config.yaml
n_layer: 11
d_model: 256
n_head: 2
n_kv_head: 2
head_dim: 128
d_mlp: 1280
vocab_size: 1616
activation: "quick_gelu"
norm: "layernorm"
norm_place: "pre"
norm_eps: 1e-05
positions: "learned+rope"
rope_base: 10000.0
rope_fraction: 1.0
qk_norm: false
attn_scale: 0.0884
bias: "none"
tie_embeddings: false
parallel_block: false
init: "uniform"
init_std_qkv: 0.0274
init_std_o: 0.0
init_std_up: 0.0274
init_std_down: 0.0
init_mimetic: 0.5
optimizer: "cautious_adamw"
lr: 0.000993
beta1: 0.9
beta2: 0.95
weight_decay: 0.47
lr_head: 0.00983
grad_clip: 1.0
warmup_steps: 252
schedule: "wsd"
decay_fraction: 0.899
decay_shape: "linear"
final_lr_fraction: 0.0
batch_tokens: 65536
seq_len: 384
doc_mask: true
train_tokens: 374600000
steps: 5716
dataset: "wikipedia_en"
Each number is 500 + 40 x the weight over its row's rms, rounded and kept within 0 to 999. Layers, rows and columns count from 0. Numbers have three digits each. The size before them is the row's rms in percent of the matrix's.

# layer 3 MLP up, 1280x256, rms 0.0102, rows 760-772, columns 0-255
099:559516524470464483574535595480484467508509597475481498509518473537534639516514535462508535523527601460464541495528435438479482454503511524458485487480497498548534474487471484470474477504506500491505509505486420437454525491451438548506528539491504437455511499461510489470487536512506459462509552506494468505499374453469445504502562538552461545576519498495475464492480495565489478383541452457472456533530519492485462544498493544456454559467514442501441511464455495450514540467460537507499517460491553629422501454491550520534510496490434506536549491558524544462574566442468485464530456508474469483534466501465510475502522550519488545531493461551607503476612550520493469551497492557499416484398494493532462446511526506511559542510504485550517499529546514484557493450529500
098:580573585540509494517516520446498561493530474478470454494514470500484481479530455497464486529510538478486486486520430485473507581446519505436522483498521535594473469446582515504436534486522577506462499570494550503443494509502511468485546420487444497468468481491528534509440402422467496467443533484500470519556498503462440534466451492463480580516532501448546445529502499491498457485514453501479534490492455457485486519449521388531520559463520494449464525435525508552454522524431485435494486522490572499482495484527481515482477525536518485548563463454540513495524468543576402475392538474463569476578473506498515437505585490455433586521528480522504528536561466542525516532480462462472472471453520486461472461506456500467480552495513492466429481505425363438455519521473487
105:440563472473520482514551437467564533483468575549480507489539541498510492530455509573490498507485537475499502511458418558444532554471542505561520510505480538572473597453555475481472532491479461508549518517570468464542509494520565449558555524567486502508489483506456478555474525547498530550487518496388481474511512476515542463438479509507520569531562575569432559487470559535488515464508534518515556515475436477563539537395533451521490545500516504559532496517498473514420501488470518397511392496496442552583512536563517474449504489468551496493453456484503516482498484565489547536475482434530471492445508486493441470519502503534439475469467459545533471462482575530428494482504482510441414519522558490509533489579475500499511531436551520452527491471394478498481447508441531
099:457440453472549468465541502522468500492485603469370500504532535468542544525469498509468442536525474463508506521537611522537540417498504517557559528520535404568454552534461505457529514515436519501526545492499470494483510483496527471486477562537481548486483491400462501416489501519472503467550476501460470523449480471533461523525535532444484490524487484433521550525464476445452424414568567480563516461590459509485512425545455548514525507486552499506413523513478513495499492473502538450544499470456492513480456416440496489493433530476496482463460535512515533516504509523521478524472474543588465484485490488448480474436514431524545496409500468473579542466485521507513527485464532458513579540556454533548429501419541442422474504469505504580544473525537501539514465447517529
097:442533500506459477474444495502562476438454491466446438460497533523525485542467517479471525558470529553532504486492532576462568514535490604547489468524501516494523580595491593490496509505514577529525534524495514477488516507474478482449445458539551576532592406480537474543490491473495520497557414508543481493498549555544500580529476492541443517494558459524491508512484537519469410459525552509477541521553516530541551423533479508521525503521499506482491471530462486519579447501410467513497477485496496516511450431485525485479471515483492538483458463542540474486438445506472515460521472565454534525582529593457535470525512385511435559551481530482477516455443485527542507507491525542490487543598532450487594507535488499508427567527533513493486491446456477547395538503548507
096:507518461504469500543474516542462556544513486427566508538525490494461525537592538546484493457505541531446520496491489569416436462490535469454481477445443513499465428487554456542417472495490442473508531466484544527480504445564500462525454463491577485531521480477449457496488572516508480597529485480504510491480471441483469546472492448503555494474570518509449535570543591512413426478502562526494508500516450485539505514530485554471492489470526504557491541478568461537455553530550475491518594528526491470447498471583479496493554464538519529535510555487498513502436505524448551514537406519502451529467509373474506504495509480515498545538378527515479587458442526502538460480513466542502526533458431602558532540493476586512546513516486483504489479479562460461503436489458502
098:544508525480473464478489502557442490537520503420544485536522551480461510516520549472542509511565378465491522514544483457488541477489466472518502424434503464465514515544567562506441546497493561473472519516546487454472427498524493451551459500483553524549450534590469498475492614492531551493537453499569520516454417496537547529480558510464469467500441560494482456519524451457440505404504522497466533482470516531467515437585494491511487476484538435483543494497565505529447533475454502498521525473464491467447468485499496523515446552567498495433537585520534481594531478482556514484484473493515456445500619570517519484566511490505536480551498540454559518589553469542511464534525502502478465593496501557532433504413462425482507491545522498506544456522557434509474531480525536
102:458497376461455536524469479495458517554488519510489499525538456446484568536509525468454524407471445567462550498515385495516447511524476510448520551485492505479454514409545496494502483501522510495434474440518483501485519456475457514505555589547552518490516587497523488501531546473461513456469559456495443521526520508481516473437540475500593489464522509543482481519490584482589553595454503487446508531521514561536435522506443539517467531506477462489487516516511446549450530528544500483488560496536543498471482513546475496467522519567498413536462505514379500472506577568472502528474548482530496591406569478483505542465523424487529451506516468536491501511489583503484519475500531485543391504492540497496501488530563585429470565506532490444488492511475435505494515473451530
110:394481386464477502438559414459545480457557575469500563552566529470485509518446573550432487484431532420452452523489480509471498429500566443510464520534513501497569501544489543551518553493522434507468487502484497428555542529530433449511471474478509501462523521502558436468515526514524484498488454484506535525540514527483442479492530477487516526533443534465579483449526533434563493473496515504520568504461467540482457454482496541474547504520481482538459504541513522529493496504542413495528571564564483466453512493561448555364456563429512527486417514488543495539506519578431443444461517468524483491462566515499457497490505472477501441520506456523490513454473501541560498518522498566487465519455444533562434507550518491462547600498509512499502480472503520514529522505474451
105:506523537472505505472459488501475548507544537449511518397503573553534547457523474526439542452435503541534518502445583482454535544520536481469466487486539521534521434470468509441502439517493500512500518463517459532539541533497514495564525559529520479482539540439414596477543567553453511450454477467468517530474531528621568500511521461502457515497497497438473523490509500529484527453499445517548536511450474503539508521565486515537504492503517513505515427522560465488522497482519554521544503520447474559487509548558543522563631499526488554497405543580480391496497530451509547466546477405481564519483493403430510548473536479480573478548504478498559553503517507503557514486538565543518491451533488554497472513470416454502559561549467529479516529569527486496485445492473473
103:465555541497543464480552511412472445482533487561493463488515472548497512577504475453498507471505575536524463495516548444512437573427492544385512439489352494545480468482543460491557430489628519455482458534571511520508446495525521518457487463489510464468504557508438493490528512537488480491510541457497454449507528515507505484520468493504555500491563493557526543461448536549500571476484505480480492503495453522549591504445476433534459590510565489541534389467485469497457477530450490518526432495509444470545500513550510593461559523482512480408500458518489493454443454491471524506478478527518524518500457462496572539475468484525462492549524463477512495471473510495500484483450431510465566503507494492485538472553590484536492481499519487457492519455508441572495443617488482
091:426471509496436468511475482488514585566540521496541544500468539516500533481487487506501526511453473471541457513502573454437466514495503527462463487497532408508512532571514511473515530493367542454420501492537569507480484497534503513565550462483460501470521506565503494552507510601482476450467537483478532523474519489509517451510494511539471481529457529452514469483411434494613570492551469539493506509475511496521511442555528481525545452481514495527539418572540460503485490554460473540539423479446492532561519551551501539546476487516517576519508565462547484437540509540483444546503488480502436539484509498592558534515538550564491509546505560599474551514488553557472495519493535405570517534508575536524444518500440447504497495541539491550551502550467486566586498547454535
114:503492380496487526530487557488532572491448515496459535476440459487528598541516445471465538562481500418507489485550431492487508524523480584439486484526482406513508574530503467494487588502505410515548501469484532516554500481549526482550575491485504512476479542536521524540518433448469513448462432446513554455590540541465462531506477470464533564462507456491469482470437502565546458497460494501580542513448466483480505523459454467472528517484499461534559450488522427526623547536461500470524459546514517462530500470533536509494435471484552450449477470476513570471472542517449462487406541478494469482471534520449474495426532515505428502591494536557502517489550540581492519501522501449529466502510462476514504439446584500558493469535552519426520475530491469446494517463498495
# layer 3 MLP down (transposed), 1280x256, rms 0.0111, rows 760-772, columns 0-255
100:530493525545470475504495544500519492475506542504518532527477475475478600560560408513510515497454525514472435474559523524493453492504502530487513521465517509581538525469553592462561458466483500457506377514486485503517454560444484490483451509514525425496497560491437562487453518503396519455446520500526504461537438460439507452454560495545557486458537507533442593550525446543506474456493508557491545473580517524563478407472492537523432545484458470468518560464495449540445465436504530466500433491492554473444484505502554487485519515501491520540482518473527540504451518516472495552483572616480497424519541459576471472497512544464488514446471526482552494531444517472387484467506461459522479500556539551449559508483499463515492489462500551518389445523480496480526526473499438
098:528513521506473487479513507502579576529506531502501443476533434406574482502533501506436465536457470510541488455476393502452449493479526537530512465508450509560495517570404530502542464465426584530470518534496499536479498532532438431496540466526499495554522518611484593484496504536506564595480499487513487499471558512485556488517513511514520507439570473516482485469508513562527434529481546525554532452555481450509407450466441496509502491457500500530511517459561494469509406492491541540506514469521526456501477485494446576525553553477490507526530517411460434488517462553505556482541481496551533483531492569527510522526449471564506519447432498417556446476476540496465465578529452519491504540423524444515485471507528432515518547443477570469527543539475447436439523473548516
099:529491505536478512545493473580497511511510470458474477477497503444542453473492438552549510530496496569521399420519445489567513501496445476513548515505516493440498541531552484520512454514456450504487541465439511579412478553476509510490516499531454448515449418525516502505540526533487560539491496540505475535541535495531507527500446480463398511494516507494529474465472450483500456489503495457553482485470458503542575507537489457512459470487517480489458447489471537500539533448454548592558524486510560483507593474493550485481422451503501524510481538537436381495637506518503479480458504473565536504519547534539532526536421579472517584489463451540480422545485503506525401482549527529563422508506533426557467515537505455422498479517441518495457530499482511406526441446513498
099:518507393601512521426573555522469534484545487534525468520519470534498503512396569537541518487487476500492499478426572510489524510533490456492494505429542423521545478463500505505544482487472497542497512509504501550521524479434475484543518513501420468517475535538553498513477443519465519531502524510497529481539539535474479534527556519514506485472420591483525498505525400518443437477533455458485490593542514528455542476468539540551495557514476491512484503504449499585430548399470404550528459521441535532447484491539546469582428466502377459487480512570513519506482476519569447510494523535410498518504548548429574506485561429480429453571559546451541503506458490473458501493548476496506533525529474537447485458513490488424483486516519500556527511487487479535507481521448480
099:513508403469419524444569537587454473513462490518505550482522548533472531479484468558572492470489496480473469546511517472495480498468498448560527449460407510562422573555461504591489530615492491526495607511547502483499503466473508493555506541455471419487512512535560431507506522559550496463562503533503553495599527532475432518533422500466451475513494518524409507488471499452565513470560488434460446450464510504567494495557576536437529542513517482483524475507440470484471495492472497499500512454483478506498457536454477508541496538473555400502517537525499488484510456447484437498472513481517506510494559507499485531472492477482405422512549512459489500468482462448552490515559518530512557516490538456581474575471451441480500463507534475445495550472497581494540552570501509
092:505488538488524436516478471486544525544486546510562490536474473493388495542408420532459498443482492584538505528507479515487468519547508542491484547507518503470469489459600489534489567509420514556505531508410536541478557505493445498427483487544542525471501409473483516496404427480483517524475500525479467426482556529434491468512489492427491498544607465478548431472576520540517492476471598565554503499467510512484485543512499561547480480458458534514432488569501474505534533513478506521459512471521577488406572507457466504525509546559523571493472486502536618455499503467499463489481470525485508455488464560519403477462446485491504504468500531512478541501509483478464471502474458499553441469513486500492538614519532540577455476500511513564486544482456525577502488437492484
101:488499429524466545471531454506481510517510514489517568548468410447553546476486496491482592514410500472483545438465510527507517491459508591492484465430567514502499450445503519476557503476385474561444500540534512544568487479523507468529558390418474504444478499488456512474491481444546488490467474515467536470444480565535476483486505547477442498514569538471488492492473529480497537485506548488441555490511490495449525501554499463515501524523453556492531505492497440555492529481503492494462488512480532561539463547566441503529491509550506503479514515403567555528489483492546538559425498574449497473513483523528455497428427522440489555410544529558453523468509484490424636543513478540456416477518443514492504487543509449543488471486554545506495531510482508617454468525457500
100:507482545493474499504442482504540534548502530480594444542447447542514501508484505487518474544528541530514529481455503488508522541613515494462505467543510498433492519423502442560517428588549511475527500559559521480462559500482456487507453474549587493498543503469462514567542467479440488463503480515497410590483468486497502492479458456476461499514528500529545471494511460520552504458465489532538497492467520491486478496438470492535487453507444496433516491553452543451502516602526471502526566488544477501502519496525540477502477575514501510497483421523503442476568451470464490533524512455538477499505457505530465521550500403527563547538552490526446482539617491574473421500501464467547373437537451447439518482459491518421529575430460456477483425529486503490565504447415467
111:507486548463463484504480496548482481460478534548451504494509465572549498415522525515540478436506491523510469527440471495541504533598496490457425509452497467490444545527522465536511466515477607520552481462514488486496494432503503433501508519464471517548515510454519459532510480456522505511578474526521443489582524547481518515425440464501495478505576533445483458486526518505464467517513524463483465565418462489478472558516484577492440523513498577473488477514423559539498513419512540450485545510464536514571513471534514526559472511533481490494459487542584465546452443452602533511576561470487515500496465533475506476486539370495483525523505570535482483484560508493428530500588559498512502536486450470451514476555536456440475517552425460501543547458500608515546395460472470
108:547492496531539482502481532410471512547609554448500499463506347418424503536460482552516519484509514564440458498492521535506443436453492502452509511492489548495518518406500522457511420516561442556518515507481555489448571545472569549502479468448550464497503551499478565519452488421516539531460467542482503509485457507465525461559533455519485543522459479561458526492451519499498493490571509498535491535482538510505545490555497468523501517565487499553454483407524527505535522478511485577531487544466514508525464531371474478502458515581450474510458455502533511463489573479534507522464520463495516449498464457478511480477487470434516463490499536450467512529515517519577441431508527539444504477449452535430531500615479509451461542531516388477509471537547514543521504487518542
104:580507528454509491448556479447517492583455473512502502498529481467430555464481442471445526515570499515454520501553442500486449543498470438488530469544563539451494529503502512566456444554502527451500507405461490504476497530477475495487496512470479528529488451500456525535486529493456564561536510494494496499469502478520489488459505469523399542561465476470503484497391534502583561511497467587422455435565529515492540529542518464483481544538583518490432472509558563480525488550529493482579491484505481485445497502487499570471510514564545579494476545495465458458504538538524498547480468532532530490511584499469454522489469526445534507555454481401566494456502499483528418466498468486600544514504551496554528504485534512495499477548550538506414518550470476482504584502656480
097:467490481557485588547476416488401480437576441501520534440509464430522530531428515515450513514515557527533442534482502475467532483448501540525574519529570533513552461511397464437544508519461506541476500523474526503459448443514538518526507465444494480533497519525513476505593517374511488524475576557494438477485491458511513443467492468473453542537493513490506489539490497543414536537486523505539426508449510492488499513525496520497574520528480507549543499462566550464560536358442505474449452500491451544461519478462484546439466472523491457479547560520537515507560524540570505478489516526558479514575486524550517481533485515487519539467499467461501475520526501512438429546510509504461464471536468548539554468582595456495541464569535435494523445551468490549494494471515468
107:529561477498464516525474499453546526542510494505507494527479635519513586507435464508482490470507552504440442469475455506494446470609541461565500485513441469489495522511478553480477421519495563473484470467539475527490489495564435492513486475481559501476504484553474450552550568451432498558622482439511521563462466471483519483533453465510551446557488514502522485462500451543515461493453474494558506485419483467534454482490523475468492506529488550479439473574503510476565445377468505489440539474544517532499478497509525567497548559537448502553531503495491369507511480545498504510527524473514444508529500498447521508572545505577460472467533506508509429486552461473476475486543522520508509461508517451527476444527556521533515545525540481451500631519475471456595430483470466